python train.py --n_layer=14 --bias="none" --tie_embeddings=true --init_std_down=0.0 --lr_head=0.018 --decay_shape="linear" --seq_len=512 --train_tokens=199300000
Each number is 128 + 24 x the weight over its row's rms, rounded and kept within 0 to 255. Layers, rows and columns count from 0. Numbers have three digits each. The size before them is the row's rms in percent of the matrix's.

# layer 11 MLP down (transposed), 512x192, rms 0.132, rows 212-234, columns 0-95
108:120099118121130142165150090117170121129142140125123105126113148160154107108128123104145128113131120143122144115145124122132120096126142121138149126171122152130093123146127195147119119138122143078111123114158149122139123140108145149108106125133107145139132169139135130129122059117110108158
098:114156127085124120166106130145158139107112129096130122146172126105117153118132130130113157141134170155138135098119089135144103101148104138136085172127071112131118173133130125141127127122155142167101133085152130127109103089119135132133078149108153130151180128151143103150116140101138145161
105:149165122138110154149094130099150154192132133156103096114119116122122143109149115117143087124114145163072152149161116073141116133125154130106094136146161123150156160122168101099158130109141120161106127111116138109135139112142099137079106121092110118119108136150087067163113123133123108133
107:117086129089155076143115092170121119134155096161094156140120145133152099098124132102063126140120141130096179104151180118152091134138119169122115187111130130109128104096098124103089170101107138169136075097126142139143146151096136106108102156123114107134124150108092115125151144128095110134
096:130161158130139138088104138120122129069084097134129096141121101126153152140104152094106078107137104143120141126101161128137156120120117136146094095138135149132150110137143120147107103142158124117138118144183160169130147129100165106127165130078135107139131109157145142108173105106119101104
109:118174133125168146102128070098107151128164105114128141145094094125123115162108134154120107104131101098128123113117161113099139094151108108127120129125134138147128119116085123124127113112102138149164167100113122123128093126117093120073140131158130126157109104104093131173137144128115069148
097:118116104136108132117130134136139108125162125116129100130077124093123068121120123118110126125153139114173168119108171138100157140137157134125087151138181122123124161119150161138119149097153075104136133101159108132132137162102087144101161099131102151146101133130139123150114137167086119126
101:120097148143152113125135111151138139097110167168142109090138116121117127130119131120166100088133159083089121135180178077158136172100138116086149133123148137125141174148145149168116123108136157128104150198143115136158119099140105118072109205096127133127118118115150153188157138117163134152
096:134135156123116149106131098110101093080143106111122097154161112155169099102167092128135118148146127143127156137161096114103109153136177123113101124115145145148132135135094125157135146132196129085129138184114126159129110104130125155137109126101169158098161127089151121143161066116133117103
100:155127110097141155134146184150125122133128119083151135122089103127166117130147101107113150132085124175125133108108140139143144147111095151090113145168122109127065125117130134130118136168102091146129143157143124101126124089129135073112109112156142126096120137134133094161117143133128115142
098:146120122108122092102116161168106113112135093142132134122146097093094139159115118142147108088122142083109151113116105152147069124138144085125122088124144097131133117124158136138122131129129112107144138135111149132045143164131107116111148087111117158161077129159146114094142153137145165128
103:151118145140146127172099140152130145152161148086111172150103148111097102119122140123140110126144148068131135180104122143157124106160090135114120147135101093150124142091134101102099109121123135124149168179114128153078129143109134104130147105132172156140117146168153130159103125114145091088
098:167114164109165134119143100150118135122127122155109121143135146121162140157177132132070144105120117128114099137113116138125122085129151110148121153132097147139153134147104110134127105153141070108130154118123133136128149099118156184164157062109164110118167128153126099126133127129104142131
109:088154096079096154121165143133139118118155110146128144106153179165117133127103142168101116145127180102121147098105102151139107156117141102158123142134058112127105115181157154129136166115122103128114127111131112130156112131134142116113142150085183120095155160110139134125147152118116155126
104:082114159105171150149053140096094136108137118138150117080118154102115099114091134103128131136124141175087137157094124132103143108160134111122125140104117130106122116157132142079101091131139109116098114112093172136139156175104100120125105143133102085108141169116133112106127163123145141109
099:165117145125121143137156132120132109164110107166117114132113113128147120125143114164125147113126123151126117125125132131112168129117120154110143100154155120140122144168181157089139141143123138159151107137163121129113123111150157163136151091106108117073115109115134172105110097181084126118
101:126099145148091082100141168090123109116158173100127125142150100122115099104162086069141163155128090154144102130163117125150166122132091159162134154119147089162141096125108099146118140138132129161096123072119169121153095107136130141122133170160101159117140096133127130140113087126134147111
110:129105121083140088154107121137129124107128122137111117104098159113127138104117113138119101135138151099145131097121095111157132138125142121155166137133146110162146121102132117128122158129144116159190162133170146114112155113119156165160106145161115162111132180129154110130131125115186119103
103:160143096129137129138110120109139129119141132113145081126099143170136151074100136117154138115144107099163139159111100108134127110148120126108153164173104079120098136143105110115111157127119130137108105107125123134145123108115137128119105138153109123121081147131103109095073135106108086102
105:124118132162102194124141126120145135117108081157158183152142107135122117119140121072131130131105123140162089138118085125142111099164149094105116110154137137127128116132087154076160111133151119100155149135073129141108115058148094138136124078105146112139129120123133151116115137166123181162
099:109136140131109111110097168169090119082148134153139131151084079135110122087115118109109111155133127121113136140108112134138148107137136114116093142040140130107117124157138131179135171155147123135121106148120160153118144109138138160105170105082145139151132110119129150113102131131116138132
096:150133125124162103090096124151094146124121157149132180080125126127131134135135147128102084146122118123146120151099134147141137165103124108128133154157142124130122148119181143115156115175115179135172131160153086178139107156143089107120104161122128129113117151146115178163114126105071143138
103:131103109089152136113108135118128157141168101051166139102129168148112114176096154166117087087121123136094108144168127155120147076135141119090140148118126114112102127145133110163141131149097100185144129145143117146121137143121120119136131099109141129111162121099099127132130136163123144187
# layer 11 MLP gate, 512x192, rms 0.133, rows 213-235, columns 0-95
091:129110132166148177111134112116134118141077115067137117162120123090155110086129127131178149128103143090124143084109157128120139108123129166134123103155100146117155124123153199175140141148148083103114129134139051123130133117101143146141100071115146122163120138160154158165115144111098149156
106:135112128127120128117146080107136154138126104162114145125117127168123183079107127111148134119167115116135104198115126182132069150089148172169112166119150137121125108117137142141118167081131096112148148095102128100145103116121137119100118151094133097151115161120125154170134141144141109076
101:152145150147140153131114106146117152138130139113121103113139119138137109134162110137108099169131138150149131136135114153127127143154118097171131112113153122132166069084175145138143105141131111147132121136104112153148117121163115118109085156179077139152133131107112122125132113093113141079
087:132085158106141097124156151115124151143166128144093138167149149076109106126129143141138127149159179106125126145107106161106108121146122114108141142135108150063112118175101116120151136148091140125093122119138113167087130164114098128161114117126100137132091149098139154126118103140142156124
099:138141145124152122178108087154167105169092130136104120104159121156142144137131097164118152097074128124167129179140109106157127095146144130131112159143142139102103134140123095126140142142134074139119098104180158149056088147106161151132157116142126099171157106084089108140148134075140118144
095:096106134096084132094127138136145144129082138143102155159086102147135129108159120112114153090103150132102112114112069137121137130133109114138127138132174116147123155118128100101111119139116153134129157146128151169135130110155130113140099133117091123144175109144130135138149130133141118142
106:121139185110123156177103131129114161158080178110139132107123120089100127102108106131102122127130122160083120169128119132102188121111098135124107131111115133134166126108137153112143087135171099147105125114140149138110082123148125153127134133135147124143151152085113109113153102123077104122
100:149117128102178131169118108112142135106136168146107096077131124072132126168148107115115079128097129100144156152171116133154131099120112146105134120121134129080120153146131127149127132144126129139092170152083184130139159167133159140140138125116125118124121114106116137149126139163122110149
099:184101172133109126132143121112141125127137153153145175141107114130137130111125158055131113150096141114143100153132137100117160130098141148122120144171107110134104158114142150147148153095104106116102126147143159158157126192123125133148138108146103120140163110162185116115135084117183112127
100:132102140112140142135129135155131077159100126144104106166162126172141128169108124125156110127116125120101148115144126117128121140104097078134128119132135184169127146114165142138099116124148126138115154131100164113130090121101113158121128167174133110158085107129104119152101113135110119172
102:111122138140115177117139138117119131134117134120124149159113116094134143123111110147112133108096141124142127127167134162121144132148117113119130164092115079124130154136104115108132116157170178079099148088148116112124175169156171172119136100160116160142118135150144144103119117119142129165
100:169139135153141109119132095149109152155079135129086157116134123126140100121184119173143159135115110152130112149162114127134131117120120143083131119181141111130132142046096126138131121171148132146113140151133119117115099122137092145118165137130125105104129127126129123124122138059090164108
106:145156165147144133159141145125109131236181136118151129110105118140129075129125157114152100137111083135141092146165129117090108143054112106136129151110109128121148163106118090109120147102134117148104144161100123135123135142089180127133110102120115121096139115130143111129115097147134112118
100:128106142122163122151106099157116152134115173169118113106106136124139082143111125107115127116126116153111160135112115160079129107116151130085141091150173120118186163112107138154140115120130110119098131119146122128117153142133167112127145153108115159152154113105144110110131176158105146141
101:065140093145148132138115112145144121125147085145119155183122127117138145140097137096118153167145115131124182153135145151098127113153121095139103142143158093118109135155088128112169128091098138133100145143099166146141128104136154129097107095154131087125116186091123122158108109113133151157
107:095130174160139106169129116091116126144127109120087076171119093133146125149154104111155148137126124128096106077151124134158136102152115150127141152083134108091144108107169112147125151122154162116087133139133108119149118132130145118148107099132130144117133116178113106180122098176084125117
095:114156129120105132072121137136169160139150142128124155140134121117157078113114148157112123127110130142141122171115111133144067134123126126148115124125141150141125135126129117100120147098125158109116112141147106135132155096129160108098148093121149115181129134170180108111129116130147129190
099:102108164106122127104142136149126157123128094112118127157129118074153150119109139158161145125116161117091141140115120113090145113140121130115132155119109178162138095134138134137130140137143101150115128156118147147136152089137132108155090190149126084126153118113143123115153118062134143079
096:132134072161115106131143165128121156108107124123124114170103135147115174104161186142138150134146120100140102189135111149109135110095134121090119095179106118115082146128164146132138085188115105119149147111172098115120084143116134158174114094133126118133155126134152132110106128153141108104
101:115092136188146112110118147143117106117128152131129097130123184178144108180130132176137121128095133155153119131146080170124183127137167101149118128111104123120137134124116187129130147140148118145104142078138101106124181155111128158150120173104115153123128120133137117126137166138147154120
098:117102163094112096113138154120180135126123183118142137096127126131110130115134075110106129149134134122104092132151137134138076107151149095161115066164086132114129150108096154139156137120133161148115138150110162126127119101127128106104082139163075127159103131114130147101125150106119176125
100:159124153135150105148124123134128103142155152178094115136131172070169145149123132159111108084150138155099141130155120124144110158125104145144172147131154139119126144190134139128123144143107160170119099131118118136177137072115116137146115109155136140113140115178116116169135138133120119180
100:102103130119136086078155118114109151147154119112130097126120129126123150139087108131102122119122166101142125130159095181150113119127118168147115121179101084088089104141111153140127133148118095155134147140139127170118143133136165118136123118123088101095150119134117084119151151119124157109
# layer 11 MLP up, 512x192, rms 0.139, rows 213-234, columns 0-95
094:121108185142127148135120131100140138117141111110121130142144110093088165117143094138162099125152180125112118179101098120134068111100111143140127118126143140111142146125115148108141099121141141159180119090109107147136113114117118150127089152120110143167102099144141112160137122143127113120
104:107127135147151094117167128104131152154103112113109174114107089153132159093073137108127163128119110143149162139128068131107168109092173131141095123127135166132105127150161125122118109135133154127096105187121122092149081120100081112163115157094138153131142121093114151130134172121131108124
106:151095114131154107140113147127148116158136134136106116103156119141151141127125094121128118128138105159117200101129109151177084132140095110098190145144128135102100167128100104146063161080132141117146163150097116089179130134106140129092124161126175121146133132122108153137112143089155100156
092:109126097105119151109150120086135146124137156128129144118128129104083134154155100159180099111121129141173136146148092166122077135127155114136121128106124124127112121117074123102111128125097147138141154097143133077121110102118094123125100123177128090122121139065149141144125104156115137119
104:131134143122159140109095073154086134171138114116109148097138129117111145125112134131123138129096161155093131095097083122116134109164090127138107134157147128106129127124139132157127153143099103144127090134150164127141087167078107092138097130107140109072130164152163138140106150129089123120
101:124154135155146150140118143158097113140121103167121100137129146161159138116122104124131144111108121121133124140129129134151125131127175145106140136113143152147165106124172137164145124106111157152110099125098136122107128089158139098147144171111125137160138136151067166131143109145136135151
105:114130142106138108150118156123125158118087118104069151120141132105176130109125126122089141098159107146139093112114121140153118105145096114145063091118133132167126120146106138115166121137151140114129106159119111148150114133143159186120120134129082142113142186115143132134141113133154135138
101:128109142104091120076167083112133118107135133119115140177119148096155140119122110141186134079127125100124137151107161134124103122105123086158114100087149153177180113127121121126146107115137153136126149101163107119099136095136160150134099110099101158114115129131127130100119135114132117107
101:162080125156134111130136098166132128091142106124117168147125120126106099128156161144147171129152145172126125115160130143116154122098149137106113169098154154118122115127132134106079159174123177165146153138097123101141148102128091109166127151135120127099153125138121122153137120107129140171
098:104133081135108125114134141148125116108129122132147139142186167120149180136110082114121137139116080101092144133140150163145136128132114134128110128094157169119127088130106094100125119101110140105142128132179128115149097101141151133107142154134124125174118052133097086114147130128111122163
102:129138128110099139140160123117089124125150165140126100152111121172126126140139091129079132095123158148151134122147114141138079131153154075150087116128122142146097124112154093108091158111121154192126075139157101145114146130127159141168128132142107148164149148107148137113137122174147154144
101:127104122126114076131179155125134128138128108153113105141107144136126151183154094143147149121153125149134131128151093160126096100104123105140154114169104129167155133096123127136160105160165127112139141179152110165158190112129117110087129149109127122112171146121153141135125138086105136094
107:161156127150095142103126137143141126164127110088151187138145144093140152142129090147149127108102123071130147086147152131138156100097132102113141121140114124109127075103153170158113177159120129103147123110162123142123156129139122150103093172136108091114135139191098113138085128108135161136
104:155165125105074169106129149132093111113117094146160162169148119136119169148104113140142063158112105138146160131171153160159163135138124144104160151129128115131106145119181186105126115137146142114108147142090148153115166155160122133136131132114111162164091158131094150124105130146172135125
095:099093068144136164152146099127114130141102128115167167120109139151158160140113142103110208110100108119141100119135133078140118143115151109111142110100146147157127106131125138072112114096156139081121125087149174089098148140090116132151148121109123137116139127116141167138145130079147127132
097:138076144123164108112143124133166179130111111073115134129127113144152166144142129183099138158127101144112062134155154117140136098117092196134110146086132165137131169124131131094164144119126158147137172142129139142132119118106106126153187151126115128136146139130075125097129139131159114158
108:128163115089095155159120133090128131130171142143180106088167151116135116113167131153168134139121110133159158130151093136149118119159128101114118108121110085110098148131137126122166142159124111084115109166088139127090090068108107161140096104171135126088112101123091119095141132141114154108
101:131137175137094142153143141136152131125150112138111116143137127116094118115177148062123086132162145129125140144097119129182117122113093070125138142095143134108131106099130163114142098116110117127097121080110107089165151173101135136119125165172115110137098132136117148140101123173114117118
103:162138167100149173128131122137115137132117173135112125106134135131119159109141123114136114120139138112093134146141115173123144137143095147125169158149158175107142142102142101182136111066124138136151137178125132130144166119140144072125144100149158133133149142175100149126148151096139121151
099:106120131165134111155151117112089131122151132088126142149140105122138136111088086132139137135112113112149081111135106165150140135160148145116133119061097129136170112124120152126128122163094132129128158127135148128136124123092113143156131133133109135137103120104103132164140194150099127129
098:083115144134104124140140118113149133157131117081099156111133166122136103154153131130124137109114150153094142172144098156161112186131150141117094117111140157089119120111128111076125125107128119074151096114144137112135161120135158177125107079127146105124120140136104078137125153102072123164
101:149099121121153136156142117141106125092127122150111157100079110141128111136160105173117111126135103118130120137132084112079145116142099146118172150182124124168143165109125153091130132145113121108157138131115139161124072128103139182152138150179141149143094147127131154201149150120104125170